Part of a small language model's weights: learned positions, no biases in attention or MLP.
Each number is 500 + 40 x the weight over the matrix's rms, rounded and kept within 0 to 999. Layers, rows and columns count from 0. Numbers have three digits each.

# q: layer 7 attention query, 320x320, rms 0.0502, rows 256-319, columns 240-319
# k: layer 7 attention key, 320x320, rms 0.048, rows 256-319, columns 240-319
# v: layer 7 attention value, 320x320, rms 0.039, rows 256-273, columns 240-319
# o: layer 7 attention output (transposed), 320x320, rms 0.0467, rows 256-272, columns 240-319
q256:501531516450482475519525495525558544458499480460488528550429466532504493503498482573474551583584507511474501500478449561471570475441467500447550527497492530517488485531538409549535501500546493492488526445521445464492494449467438488533504508
k256:544519501463491525541545469535518514583487541473501499441497492464500408539496488529505528529503507499484569513519480543501477477468553433449491524465485447464537479503498488525558520525524550431450554508531570536527514520512472482503498495
q257:517464542542511505495409470518519471494542533539513457444442485540477458488542553535558485424459472513526503467501476523480540511520472450495533461462454496470515454457477489507519493449477480426499488522515516555544509533487550482498480532
k257:533496487546515516453541523484479466448563599540436500476469530445516475543476522560545452523497469462519476460505489521537501492516441494501502471512491503531509442494449472466466456405465538504478525511539535459496510514546500446455474490
q258:532515448381451484474458497461536541485392478556505462518533434517485506479477481584467554517536533491481518509460450494520526526489519556476512497499492485453540478476469517531473562511541411549467510479540535548537498452422531437475506400
k258:520490457425458489498518437455539512518437501473497471527511465519473479515459526488531584450470464469505506508530524504429577503568593523525450470476512490518485437442446505533521505505496449543512520500461532481490495452468524501452530453
q259:534451513554534471515436482529493444561503526484483479546463507495489515506474558497567485515471535557549487455478518516470519544512471452470474489492461474513538514541517554512498526500519515469463510463483472523496511459467533539519513495
k259:472461481515608415469450541539529516531563532504454487521479485428439483479497494519450509529543497525521484502483444509469551508487505441466536502548476527477507543554498487493414498449567551559524504491514491463563532505520483445460438454
q260:517526516448564448480492436553500494438473647517556491580442497508548557467483538517521537433555522523550522526492543490541532501509457507532553456495487511507498467505467485492511467506456532554563456549513470515441497562464518484524537512
k260:524491459521493484531470462554446497549521490454543483533505535541511523471526455534523555494528517554533496515516466448472464462484452509481482562484550512494481518446520561494459438489451541499509461473498475531470489507442493484472508473
q261:502494486521508490475493490494479498512504457523553526462530542462507516508544488460515513561481540483434491528464516492506544509516477491512460473576426531449504506499557526503493523559500512522503444516421442472447549508560503492496482520
k261:511483488506472476487459537515539485532625487555585522529534518461562386508519449494495532506520577543490528479440496434510524545505516492495493488513465518475533476564450562466497605572451453538532487455528465514472486452506489485532524512
q262:541545421447493479516549468478520477437487480463486495463484528430441561493440512495464511563565514489452480570461524427496444575460496516479493540465568479533484506517554475499449428523490520520442485479506471487510465431505524487494508509
k262:515446477523470433560548508509508564462517433445416509497475522520509486524514512532501537532463536501498530503503543503510502551491585520494480513412469446487609488493472477472492484479444434504481522523480486530542474487544481521539562518
q263:504477445528502468469518530518478490448548534450480530521490445538544446509478541549507463513473578465529483445497474494567524485487546533423492518404462540488564455516458481539472527499521498506502453520524504472547541502495493466501487509
k263:509503442556485482458525480507476486500500481482532530483468517523476463508496522560527442546489491497499544503538491499495507501475514471452483480480425482495535449550491532604496547555521516466510528558509473433550561531506510447456517503
q264:486558516520469495434489465499441549459493462483497433515494487498475502532477483475585533485496442500509549567473551547478461457492536482469523463501504470495465542472526474591498494570491444567470456468487513485498493473477545493507554467
k264:491507428455534476542470510519516482476450512474503432494513484520533492510542484517540486483477502418479478508535510457472475511515484453491521528484500480511512496412501488489495474475500466520509440487449517542527475497471516500541539467
q265:500502517477550500566527487552513465481476473543484450505463537461425469441519494459517491499538506515516496546524508564513490520492545460468455452515554522508524493528512504482470484553510547543475473518537489517419481512483507480517523514
k265:532466500474504483504438506547475541480487458456500524484497494534472521429511495522463501524507520486458480518535523480478511453446511504535486474535569518515511494469487452511435506516517494514534529492415406484460535504483499509477527514
q266:453494535510555503476500472530441607501496502523473463441510573532491432478535434513601585450435498524452516426522553519504446590540472481488497482527473540510471511468503435505473533487543473523527547462523514526503472581555529484466507465
k266:476487557513539519468429522567463496463485513456486496437552454487477510496475430474510525436468479457499456517445509455465505616580482536549544539572494498529449490452507548528431499415498489550515456496527406561509500541525521504442512533
q267:498479504494603527478497504518596499561412519465505485512537463493481450494509479527482486550509517541526462505475443529525585512508562431507522527529520523522498574491427441528540447514508481513556520552477525521452458448560440511522499457
k267:569495577501522552506436460510474441535498474473517538469517466533546459439471448470496479487504475498519540484488459471537534494554530577524422547481541485527434496523522514529539519519513557510487515538458499573439560508538493500499512484
q268:498459558468516521438444508488472534498503467511487475546451474489491468522526439522516516428482496504481556489524554522506437522494554466507484488520504530499513599489527457466543490551511535518579433479489571525523487511522499478484545494
k268:453544479489457524470496443475473474515453538495487493495497533513525555481457571461558463394550501457526469459496482480503514507486471496514470518516562505484465485512503461496453507509531532549554470475494523524504495494484495512450543427
q269:477475508582498507451503478491495469493527504529480522471518502497521542459530525506493476513513509496574488530477530475495500517472525492538504518516494467462547463501465533395499457485492482477451508512471548435465508500510503530538485476
k269:520526560527531504430499476519482522484573491543483490550478544454457534475516498511490451506506503482523516536465515554428491535528558510479475459507506450461568508570438512479481540528515485459477545495535514415541494593544516537497517535
q270:554472528512441492515485477457480506533486465520553467453575470508489485532464451490486527533494498516525515527547484532540468489480526443506541532542532558477545510519508441543481477463488488495476522482490471478428525507529519448494482434
k270:541524483492493510517485518478535471528508523476467517481499483480480546479466468520574522475490487505507530465478610479519454512506565525482511466481457455528450471528522547537502560474527531465475549460447475495463467467514487499517470493
q271:512552514506533531465505499496498470485444459483513497533516508493510533470504487448493526461541483511510558472495504488516570503476445493520498478524475494528437515464513487603588519539499531510524462434504512462458491501487541517455532486
k271:519513479442477544498472475530506475519474489498537429495492537502507522483543501471511520496508510516520460480487499517467514421473468536535500506492476554537520542396517503558524476463505472482520542432511568504507452519494475498491497430
q272:460498519442530582521456485536476534545452478501505474516429527480533483512478488478474486494577451523526540486435554530529488499492592503546561543491500533456475463497510452534465439468555495518443543496507497600505431524464564422559498534
k272:533483492479482555472513469567465496514389497485554485489489564553488527543511471474566531509545477532558467445488551528464562507513499421542498489481510504493493550451491477472504518454487543535471571476529491550457541478509543465474452467
q273:490486508546488499530553548446502476503523483466508562521533495536591482445530526505567544460515562536498509497491458472470484491494506520483480534489474502528515539486488479483514517517543574535497496468543508487509485522486453452465468519
k273:458493531559464539490523518506509520468500432527459529498491504513575453514520512503496493470489519508512587499496490522494496424491544485497532486491509519475484512523534483471498467463489515466527509475556523499486484539536503492523495555
q274:503515472446516523495515492528573467480457509443537517531532464490509556510519541552518515451492471534542535525514502463494543463490419518423503489486509387528487496526518522489557538517523517464565500503467498537542464531491522452531475530
k274:447454453499469513545480528466511498500503567475503513565519504518511439441551502523528597550465512535464438484530498486484528420455510558524444500512506454444524549481534456501437507554486460522490556489525521514535449543486481431512511481
q275:507564582548541484498445529532571486571498534452492504526484500474511478500437531509465534542477500514565477482572492515478456477503478499556491459488527490473496500508524521477527498544476502466477486461488458493437519557421532493470481527
k275:504495477508485458553478497515503482517515494542522484462507469502503438517529523491576562512511551530503452435490479494479560488477501473586490542480484494484557468479543514484565443504541565491484500509498501516423543515484491455521514491
q276:533499517525516534522594459510510484419522458506580516526536544479524553532475511495528467545564479525463546504440540408490511520495395561485490494519520556472470530441431490479498508539555530549503530488534483509474457510509440503472501463
k276:493456510557482565497524574527521571522578500540533502553567560450551434501452504522529487488519481529545582445465488417488491586536497497475496547490558519533493492506408493478514480524466517464513559472468516568535449559502457538524524459
q277:520555503497519466498559528434500511486513469504485480478494485476461459509499518504465494503443531481512504499454475527522466502536533502535446519467528522488487553521543496503551490487536535561455482445460520522511457465477520522452483512
k277:478482529499471493510443485524459515518496488440529466449451481490497497528531493447565460448493548481485473494501463481496447542563543519571507498464475503564483473484476495536548518503488533487489504457536531507557439560489537530453487503
q278:489458495538476524534490468510520468515521520487497556526506476518442506526469521551455493475486577483514473513529546522484458525531555503434468545421503461467535442513514463554538461510484473424479496508483496488466515469423483531469443490
k278:472479540557463423479495517494550477500541462536488550553494472500503434533457509528506489539554516476496556540543550481531521597513529543492540536507513481532507493489520503515513558533528521479499530528493536486502492535494485488495473543
q279:497569460491474487472461507509523513486432503543507504481488506480450545514524475571515530613514540534476526540513478572499476548449460469461509472513495539519500498519457515495474414481521528511444487539458527404521489480513485461520436516
k279:532507500462456483546518539581524495497487497503488500566454467476471446498553519514503523552515511514566501472450484489454496541447538425475517536526461478433504488513477606438577570526451543483460460556506544542526539506560479542574522554
q280:546512466465524457547507526481505509549502470512522521431519458482512470516512513515511511483519506479421576545472400489439503452470523541549533478518487518578522522502441557564550510447537471468546482527446500482504461456568445530490440500
k280:539507536461489513457572481460520491564483477434514500477504446498492504470474483551516501420483545539446580508523481509482493506491488482509491485419498519483431501459508566556541527528507480497510424417485523495489470500532497536487481498
q281:463431515513505474466515502542471449457551501521544418560461463453508457492474438528537514499511576498541457478504501469475489495537526497467461512478489521414524482504509559456529508512443498469533528528488535548450437460510463471481534546
k281:552479444468501468466536486511482515483486458472498551449503469461487484520469528494568511504543497428542486507497508500499595522497575447498506488570534525479470543568485495494430425539510563483568418479498441461502529430472484496450501506
q282:540494520492548531497539465572506516521481516501520482535486503448520468528497464487537571455493480535508473505529561506547492501509535458506539520444445452448503501510522477503521519548521495515483454470438518518489496459435462468518507554
k282:523477557502488465540457497518460528448437522524517518486486477484496509508500522446591522484478460498557451585529475494507454492505464483449499503548563553405508519445504536503458505534539520536444465432477454487501470483478507458484489520
q283:560521471525492502521550507501462447534503497455469518512573392495556504561476465493493485517487564511553493485503492521513547505510452434481475554457502550522503481497577561461505475492458487473545555429500491446509489402480461516478471513
k283:524535517515500491528513493483526472525535537535455511503460515489526461510497501484449461523528443584503552510434569486565508478475536477494501537505494496476503544508528562478521519561498545452503479494507491429486498572535492527458475452
q284:514506525484462563536467488486453510512550532537513480454450527522429509466551505500507437464518471542519525520566547510481498573494502516535508499557502532482523547562534499478528505486465520501484538475427502517532472522490468459533519511
k284:553528539480472497517507508509519486453456495475488521481494530517488559530469502454533504467523474502559506510463541471506424505442459462547505444517522496496467517469507471433507501423490582507457570514458454483493513484452524476495486487
q285:522460507491492466462481478541441517503471533482498486474408520550525490510540443434555523486493437507486479463444532526478521509508504417508513509479479555476495472538556492558500537510523424526514532503578536533549540508461511518461522491
k285:461469504476511453443512501558489491517562516507560504456507497505504522499486494465484571507486470420524487467497489492552477482530434464457538464538491597524467468460526458503434518513516472552544474420512502512458513527504476535500514494
q286:489514556467522517483463520433449518553493499524517449505498485509473482558483496515530485454451457552439411430539516492508481476505517464514521497487510499519457573433538475526504490506479481507497493422428502511522482495504574536501525519
k286:496466469475530482544456527472528482494466469492518468502501512527452535508529517437518482441480489481466408489565467517531511452498423470530534536506502490513460561442516498479482499484507481481492487444476474476488484487434497477482538488
q287:505583454524506507473510459482467450426503491467560435530511492499503576405505540511485473515532542481502537495421502556538481462491492453520526521491557462450478467474464462488556467512488546557462467516541477443502521479530499519518543521
k287:549487490482476498490519499556463472495521499441532439523483545558514549477510515513503510462554537508443512524504506530526493570502510513511497542470515437471486482480517493513517462484514485526507467516478479472536470485518463462463549517
q288:493473535505506504516487498510516564501505431582507513529528506447441496495565483516531482552481522544445509558545538511471522492477455604488505484548504461465477549404494528461442505522474526548521467524485502504480463488440482464563467503
k288:504547514469461478558463494556504448495495429503546517531566476486504485530538512472462562441435596491519486496522512509458567501470436531504433491489483479507551479455512523437474516498537520476402511483428527539482497474494528533559535560
q289:501508493533442503456503498535496511435499504475488475479480498477574523475532463569511498443454503491516522487493538466502551451420511507450457497466469483500474514538541488543502511554523483470449494471523509460535493516475540497459505440
k289:467478409433501497491494534522549439514492493447484507465474515496486585421505530555482479501499482477470469527510491520516489502426550512490522519486533512498469530496562464543464442499533462482527497476477488458562483450513495472555504467
q290:516548442533497482518489543457544509466521503539469506453524524473470571480427578505447526513535499488411463456508524536456509562537435490561486482439569451502474519526509516472566425545484515516515446428549537483535519474479567511539459475
k290:421515515477503483527528526491483487478516498541416491520434497496513485542528470548476494559520520523499467501501419553492477563485412496521542541443542494508511532475541473496555464482504464418520495450572508457562464507533469452514517565
q291:469476448491470548506478520561543557533473546519473500464494518556572472542459530542480476515536533449542528504516431499471528483549535447534525496490525555508514452520474532527502458521473541468500507498544494515429491518510563469505524489
k291:579476463455466526455478527538494540576567487463516523497487504505473503496525494509543482486561501539487463459528493474535529544508526470559507540535512486518476461497463526513501390538520509520539473542438541529480513497523440493432495472
q292:473468532490532460464489433501478529559519600470468468530483438473520462513511473444544535484490560493471557515544536450449556460554496502511522513529479526517460500489441490566534468500549538474554482477476488527472495523507466523457524528
k292:509461485446544465498514520503532518476457503503498520538557486468470527457549443457517490469487522509516487522483489489440537488509473475499487611567512533494449512533469446547496410452550505542564525470452421532478492509489513499444506427
q293:573486448550563494494527578459478445448527420440516536491492451478430527441477495495451479526537542493522488473514448429515486526556492482513514479445571512479530423487508529513525507459448501522533539564540552457403512536436523513492486561
k293:502481450556491500447543495422509515477527496532553481516468487487494501497479492502452520545537520559561557512448491493544538476513531505493492420498514548500555471476550582533537581517438513438516537514527566425508496527502483532434507553
q294:444535521500506504468492503506533598483446482424502444508509558463475444506473468560497491531456483536500480548449465450581505509492487509414558494527547528536473528528463399531504541548510511480522455466403488479474482496490521505454518453
k294:558482501463491501517460517484477531541492474420530487477477446470497470463497460450554553493482486524497480469537520459482519504515479509503478561538561550494448554476558467497501462507476490513555433460385466533497505495540507473562549515
q295:580495486539553481460435527447513507504517485534493509441505468551512521557520430540474478541412509508448521466533441507509481450508454604511485575520498511579519549491495501527468497521537473503500491519580468490477522489480476564485498496
k295:433530500500497499424517534513538420496500528585505501497505490473530406483441461533426494517479489519571566460493527519524497527564517477512471509481517446564489531500481542559534517475493465419466506529551478492475489491493552535523489505
q296:513524487488546521446580508554565469517506465475512500460537554453508559499462465444506482547502448563501501529582490493466501476483485511513481531500521510508487447446475477485535464474552486474509506454463505510475484481500513482560449510
k296:494476527507538482507565581460478563472499514497503498498517510496534424465514447495483574525489465560556547523493519567468521502513524533533478525498509486482523483455508501494519587497449489469500560505465503525477458501442508492549499522
q297:487507458559458531440485516561440494552501443538485515484502449512516463478507578500505495443461463529519569486462606506514514458427574430546487552483486538511489522515456428497549530501521529480460533481446488546521492480506529504494496519
k297:484510518505506530476503502520472473514527439486526515462472508603539527496473543523440495465510467573523521505511519543579471474484494465493496556514515495514495509495484436534574520476578515480433557488516538454595518559496545503493491505
q298:499515512530470483495528456481535529418465528505519514500511574544461586440553552501497422497525503510481490474520489518529518496518516438479490481513497498475530524432403552458477468475462593553422510543494523466434516478409494527513484585
k298:515518510529562474528512507533455471455497519508483488485494455515558500531535511443549441528480531530551524516505484512518456517489497518460521508476522441485504494529527521378516498557542559472473564558526565453511517455477446507507532494
q299:497480518476495504503489425474550529439462524516533541464481531543520518493480512464515508533485496493402542489472560553503517489476502480511483563449495514414530512493496556526487486509574458462466519496511474568516515485450530513491493538
k299:505450578512464499518459448478496498480511535544524507547488512548539478538514501491525516484565509503527498557526493566486527493535490510532538490476468567540459450520515486495493489520513508504471552516533468487460487531468492533533436500
q300:452498469411509480504520441576497522508447479533496513542474447505538488463499486521520497499572472511471439509484549558533494459550544477511429477470518463516486518557495454450473487557559537484464526515518547460497499523487543553459484512
k300:457431460462517514564508453581521496523432441532480496456507551446525485505490513523515497500451493564502491486546463490489486467544489532469494557543528513454483586523440483447418509570501473535511492565475556517519461484504559490420512505
q301:482484539497468507530516499573472487499500507520497495546426556540526507504529517480491416441469506541529461515473517507518473513467496526511518437513483471503454519445501516441502505559497580500491536508540499487497444548514489569486516471
k301:419467463513502508499440533522508474508572457481498521525502536593561494484513508487512505496483475501435437499502505496530537555528524532502562545563468513487508497498474486523523462546564507580469539547533534467510519493479439472532511468
q302:530478558541532485489490479495455514530494463523555543524548501460509445512554497438483464449537448466458488519527511535465438444511531525510526483481514451483534571479524514514437561414443510538478532524479523551466553499482503432541508580
k302:467526473538481500465471478466467482438555537549496534467516504512529494529485529505470479491475504540483516516496479500536533511502461507472482507479519473516550483525438524518526588458477489496494470504517535515476508438522489514451475555
q303:540504486473511498552506518515461475449523494420502520464494519496425509491451521522526565518560501474483508432501485525511518499519469482398533505456486493492529512542530513532519520539424411470468455494499462527469502468563487439540493497
k303:527526511479437493547529499486457436472505496526519512494526509495478472542479518615425542450529525459508591499482529537524497437479526504483543504468454505555568507479588479452484477510476526447466448480550467462460474467558536495527490499
q304:453562489544551496461520470537494535517477488473505511513530444519506529496507520487486489462519498487493454557488459487547471498515540492493565465470445504521505504493479478542489464481506492502497481512493504462492538499523476465484509449
k304:452519494525479478491496458477529550526429543503544438550504461515461497467518552588514508555481521519443514491490523477477458520504468482486484577513451437486535506481518531509471442533466558493455549572504537472523498568479454466450501543
q305:539496530473496491572477543514520508523513557554502507551450532559587476515503500513521519466484550495564474535458474563442487501556508523506510464605469531538483451477511540492513497500541510535467492534514475539460500509505500443527500508
k305:544511500540472537529449552568454504538463552448510518449474501521529531538505525520482518464483505477474474500515448459468488493455497500506428514507488467512438502521425489507488499439495546525512453478527507531492524489527513521513510471
q306:513522514485555492498503539455482528488552586514577505494453557531500515593525478500465461463476545535509518504458525455474464536480503529537482493506501478528496466476447468468479480473466568492495433494526547506516518472448535501463490507
k306:522514453498513477465533517509517553486611514458567494508526476510495490555520498497569429465492472498494522451462517477490453495460475562510563481534489485468532492543492542445559425482511496522526456515521442486507506465501527459520484502
q307:481511503501499459457438482499517461491486512491549519522516497483430549544515478552524477507560560495491487479522496480463542539480495510441537498497487475479471535564502497472450503476487416544498559523455503476505519513516495477508494509
k307:552518470526456449533484426503487479455473543547499507542487503470392531484547522488456514456553533555507492501464469491456528527444569424461507501492462514495505456553486525482570533511441492540494525516538469524430545525469485519471503512
q308:467500453482447467465412459573487503502594588516522516592464504527507479473458527481520478410483513570479539487424540524452482420480514478501509480513455586451500469528477538542542478516540465473462443485493465545517536537493541441483484523
k308:512496491476506472452432491529452512516542512502539482514440536470510488498464535553545517462488496541445515540519514479420439473504481435492504503472451536461456564556478490456480474498494568535544474544405497471485552514496497476517485508
q309:502470510537472531538523509550490462479526477477491506519555499457506496500471512487439497507474545454485509512517495522488453536536411474487428505487534544475493478490542509550515483479498571494437540479393557462502521503566492425538496548
k309:502501479580441508576486477508513496495449473550469531504519525537523479456548515491482535462531491505484468536508501470551521502488461443463489438497546486499527441491494504569475489517498579561455528480457572457527530478554428507511492457
q310:573430509449495452522448522558523525502468478508568549520512528437539545405501508546507510533588535520482507469461463515492497495528514443504494474502467456422530489538573583527515502489542480476546474454519435461491527506580489454501510482
k310:503493490525493514531454532553497541495537519531533511500450472454520462480492546523510507543590524506460517488508458516554530543524504509473477447460482487488480453500486552515514577538554443516536504454509463517539528417513506492485491503
q311:502539524552496491544468525464505544524471568508483534526451462484482491509428498488499444470508508455514460496532496501535451421493460478564483506537483491499519466443466487500497521481500467525562494521496440452474449484412557481493506575
k311:526498453520541457493557492455524504565549608534444485512524481524572486513526505483430469492442545547498515497445499524420489468511430456512502497574475478539516486486559559455546465512498516487540509454489523466521529495475449508509548521
q312:505513518438462514440518448544475525532504531445520464476468528487513512507541517504470534500483478446471551488513599520570481464485495498522559489431472464490478497523493512571549461484473478413525535486405503470530464479494503579467476549
k312:521415504468449516470538471511493484509509450479497462589512514555573565475493452423543506450476450486470466528524529514517534559524528483508528493496457552485516560463579508575529564520477464507485464490456513499473446546494529499520507453
q313:537467504447492504499542482479545445536534494483597494493506514458441498527485513488483519456504465488506488492461588518554460501497514470481513472523485522465516519516542491436444504517517476538572535445510480504543552472471501498491546439
k313:516495495488496514516474466536485503536504499485520504513511472452513534422481473513486536521550504401514430543381557437494500566521527460486521481460498470491520502527488510547493497521490493539540499459485493526508527492492497501469524430
q314:544476505528486568489436540521531459519413445496543516408520517436528523430514503525493479612520508491461564506483504488502491522462471516457489539497484451586513512572423475570449467538500468530512466552508508506543570450511511515498502439
k314:521507506468498548481477497455520466586464467561507481534459506465492448393499517482472446576558541475460567496545477493531552478486571537419445459539465495546572485515471487549475527529539429449513465520494549478451530470558513535529518503
q315:454452483525430507559462537534553495448524494511479561512516467507549468512525514470496514501498598480493515466506476517437521488547486459485513502478482479512500510490513527421462496502496524492506508552524523488488521525509489515471469492
k315:518526537521460572492483532546510514520542480577473546478486466455501491555500477513472461493495497508573532552497516516490465482520552490504553464485450479520458501541503579427488506540507539478515520513494543466524533518519533548464444530
q316:525541551524486579515538463564472423509444533489432490470486585483538465519521498501499511464490439488529478487428539486570527535479504492486514478508496516509469523484592483504532494517449504560458460490538484455513436515496499547505537457
k316:504496495583491516498481546593488458536482492532496442469494552468498491541448538514506496505503424453519453503512523456461482529513505481484599534538576556476557456493529497542510498503449528527539492470499582522500425508452464494551522534
q317:488530503495487482466512516517485486473503538554526521495498531483415475538525395503520467496572485534506463553571523525535494529522527526516536464483487544437451501482511499522482540447476504471480521525517476510498476477479553465527488504
k317:525497487486473483501505465479490421544524483478548488480491519532477512603457567485548522552514510541498494477560509504475522432490524553476450507505477491477548529494488567464529471468479527421428526516529496487540522492492541496521555498
q318:484544477467546511452562520519497512463493464485491480516485488561487480467470514460526488422490485444565522495470465525463454450538480510550549468494506537518494525517548495545502548475513564491496519513466551562464460486505493517467493503
k318:526491505413531520502554471484558490497500469470566471499489469542552501464480481412569503478501523494477460477501516538490430467519473483521539526540557510530459501449503438545500456511513505497520508536499513502564494554507458557460494503
q319:500518488480477464565514491517458489519445555497506494561573479457496491440460467526566538460502548477539534438466535529510545470503503456489515531455485496439512479490499482519543492494545494441480494448432426521474531550516444509489480522
k319:515464519456503464501517494494483508508427492536543490493536468476503505496520502504490548452571539506552484505467546583468455487536555506473510481502456539503456545515563464507468490474453506543485433470436460457494466526511529516531499452
v256:486502514520458489517586494512524458540494511502465491503503492552478501470501478545518532482494465482443545538525541498450517516464493513495526472516455481472481498560465490492488537507524504436515595526463557473584504558525528416520518460
o256:518528463524556481528444571503504493480469520489518437519467533501477456498469501484496478550493485500483475493504485524557464495554498416514482527508507528519501538457493468517485443495462502494425452541531501469486474469465483527535492475
v257:502489506504550402517500510470437479500516528498497481468480485483459510506512524505527453496508502439529517560502552542534505484559477441508534491559488447456516473492492499556551461485451475511433527564495518491548553535573525503518506466
o257:532519457501469510525423523501538463491555489531528550517526506496575512478492493517478455517507479522446484456476437472461493544492490490495534588430472525483527547510439494439461418582510492460551518473520533485516504504485494543469529490
v258:530455484470528428451501524378579516440494577510537498495521487513523486540466505502407519460473452458546465454565448482537469445487499443514494516530471472500500617513511406471518572500453516528429535499498517541546504536521451485527495465
o258:501441523558464512560515494592512476476535464539454551505449489466612514492549467502505488574529477532429504528493429523453538504532517525481516488519466501471464485531462571537474489478585500457583504502547520501513559453477571469487488504
v259:490500546478485527462516470481525541501466537528527531542499507452511526494462489461472425493476491524543533482481507464554516523477534475510483521507514460601523585497527486508452467481529515510526434520469480522530485416495497478575526539
o259:507486492475490509456509471475457497489538509505510502492480463496512534487496522442513509498481524492507440566570505509453460475550534574501547402514512520499479478535421504501546504500479517516461507498470515496430470553488491505494505547
v260:510491495554501549515485449554463460435437548553508509503520512486496499585486574448539505524461484536498474515454441532489462505485464477472457465491525507520490509437549539444413417518470473477521453500507498539586506528407483537470492490
o260:465529496511506479474477482453552519501495433514478445458509529481504490491506415510493455470461494542483552451533544516474569525499520451565569493449533551491501491497441451516547506467516536498524523441440531437470467499505498527466524501
v261:485529465493512592495566473547514514505532520432432535449467526508491518451528457553503446423543498495565487541480571476564505533409514486453547505543503486478563489494505542445386478555509462496477500496517503520490507457550496510523496450
o261:511459455517538562513471489457466482447474536496517580559510480449522511504539528442509457499580503453474505462516549444452521500516526438494485486451466478469506488487482432517538508509466505469516498594470489519476494467503471563549491573
v262:492522501504518571534515469509554479504533524489486497524544448512497465532549513472567536468464499461514496480552474477498499412521565500505458521478581482530511506551471482426410530517426506520565521412498492547534505445562509490521492446
o262:561513514472575468451500508457461564507509458510503437520452524526484470480531499552397506549496439554510496512520556516474483509487478549544518472499480520475471557462581522541573461477465466461569473485477477435494439495487485471512482508
v263:495482503527551529482479472461520549475447499530515489491445525463520488476537521534480486476453523473495540458488487485494456528430541487529554512475544505467465471452518460498499554501475484514527483505491549496501496491490449481500494568
o263:490525520488486470512556469523463467477508521532540572501518508517553500513502426453548480554465501509443471510518534505532497499452503465515498515464505538543488501543476463481536464489461480483523472471491456530461488536452564480505540456
v264:499510516496483500488500478461497499464443508465507538523483550556461467496484509477484515483508475510507489550513490519588455471531509477514530489469462475473539465510483523484442475474513497493456409488466419537505450556528489485437508458
o264:460417537520490445518527540499477492513501456489496551492518488536516526520477472494471505548507481474440459499508461478486558534513496468476477465536549527530422544561531459473520475506482535465542505489502568475510514463508470490516464536
v265:525531514491507447526509511498542511493474559477531491497497549445467496523491461468435470537506511497420481443465459548450555565480472469472520503518459466496497515464487405534526489506460492544513487514530508452555461536510544495465490529
o265:503461458489417474551500526501465443489503436482445535470502462549492556459570501460593482424461511463529468528555483526498509455550556515547522488521469466507492491538468480495524456507544485525497541490484572460545538496481486492471511429
v266:500478480512549518472563518576491470525423475461510490506452506528473530542529526537469460507559483495435521501499521474447574428520600511481604535476455529473475474493486505507518543495506496488430485491526516466548590439591545503515525435
o266:551465461480476525560530522466532494501614510443492503563512462487471491504500546501519493477465510454545469462509560542530486506497428442494440459504494478518517489517540507463446488531484440470513569506495517524462429523481464521527472521
v267:508474512483555449509426530503539492523559523498516515473514500439455514545473498492564475467469515511457492522527509476437499465566461421496479516524476462516519510482514529553565545501510465510468513514531517561483523520485509506462535456
o267:557471481478483501510507460495515494470458533505452491472534480495522499494454575546480444450490447490546534475515494492491549513502506488491516521427515484574517444505497502498520443548451568492525503555460505515489555456490516516504498448
v268:537488534483476484517511488473517502456545489556506520460518513569478480449529497483518519487445514442574525531517546503464494476512512504460492547518536486442457546510499509473490584500485531537519490461480495502508483550527535569476549457
o268:508504510499509494475533503521510508496430511514545443527492478422527530493505578468455505482523467565436485466524495495498572526489555488512486486496477549497533511492541585514487466501480473528476452533517468527455518536500480464495552546
v269:538525488522449523540463512434464462536470478516489511487533508527502509508504460483499499422502508489460506538503445491480509521506493550533503500502467513533496514487503511487423520476508470466537554518542457517446487431507515513490482479
o269:470428523515519544498429462521495567552506504473461527481495540520482499518469503473522530474528485518523425474519491467501475470514422478511523443473545511512496510531567464549553475545516476456491452427479485465509510527500535518483535448
v270:510495485516512502508458449466540438467546539471490507494572477552552547503516520630497531517518529470491509539613541492483506533551556470438518533507533487489501564474513523449498502493444439498516517555499506504501495476498463531443488494
o270:481553544590535544483474521516495571526516526486490493503472536462479411552469413437498446489497520530481530522482517465548472457500494484492538491567457541477523525508500509476483481504450515496484450510513516507450497500555530495553517522
v271:444488511515492484502545513503543528506538528431513501539565534501500420512538424501514472441573486509578488465515530487461540521523467508507512505502468416460548501483494494490460506457478526556476515570533511430547480489522465533484458523
o271:578527443509530555482524519543528434467504531497492512425511536473455577522546519453511531572482503506472483480509489496474460528518503516474504516503540504505472521508488540530491504547489446473503524455449464515447532521513547492499567534
v272:547532506490450512505484452375575524573472509441499495453502472434494487444463488490490437461458545502467497529401524506509508532560451525531517486469535514547507573551483449511463524511556469518507448475472484544555447473429486500463506479
o272:485573517497562514460483482569452512531528486596494521500490482493488514486451483525521519465533460585478396504541464467518493471482474520477478564523501473495502434486438482483568507496484514444500486541513502481442500539532481525502466506
v273:479505460547535501511496522522492549524602499474467475467512515473503528517488464571522456484475519451518493516527495527461549469481489447472522460478509516536559466434472497498505565475505475480469512510486522470490516425477470479458472543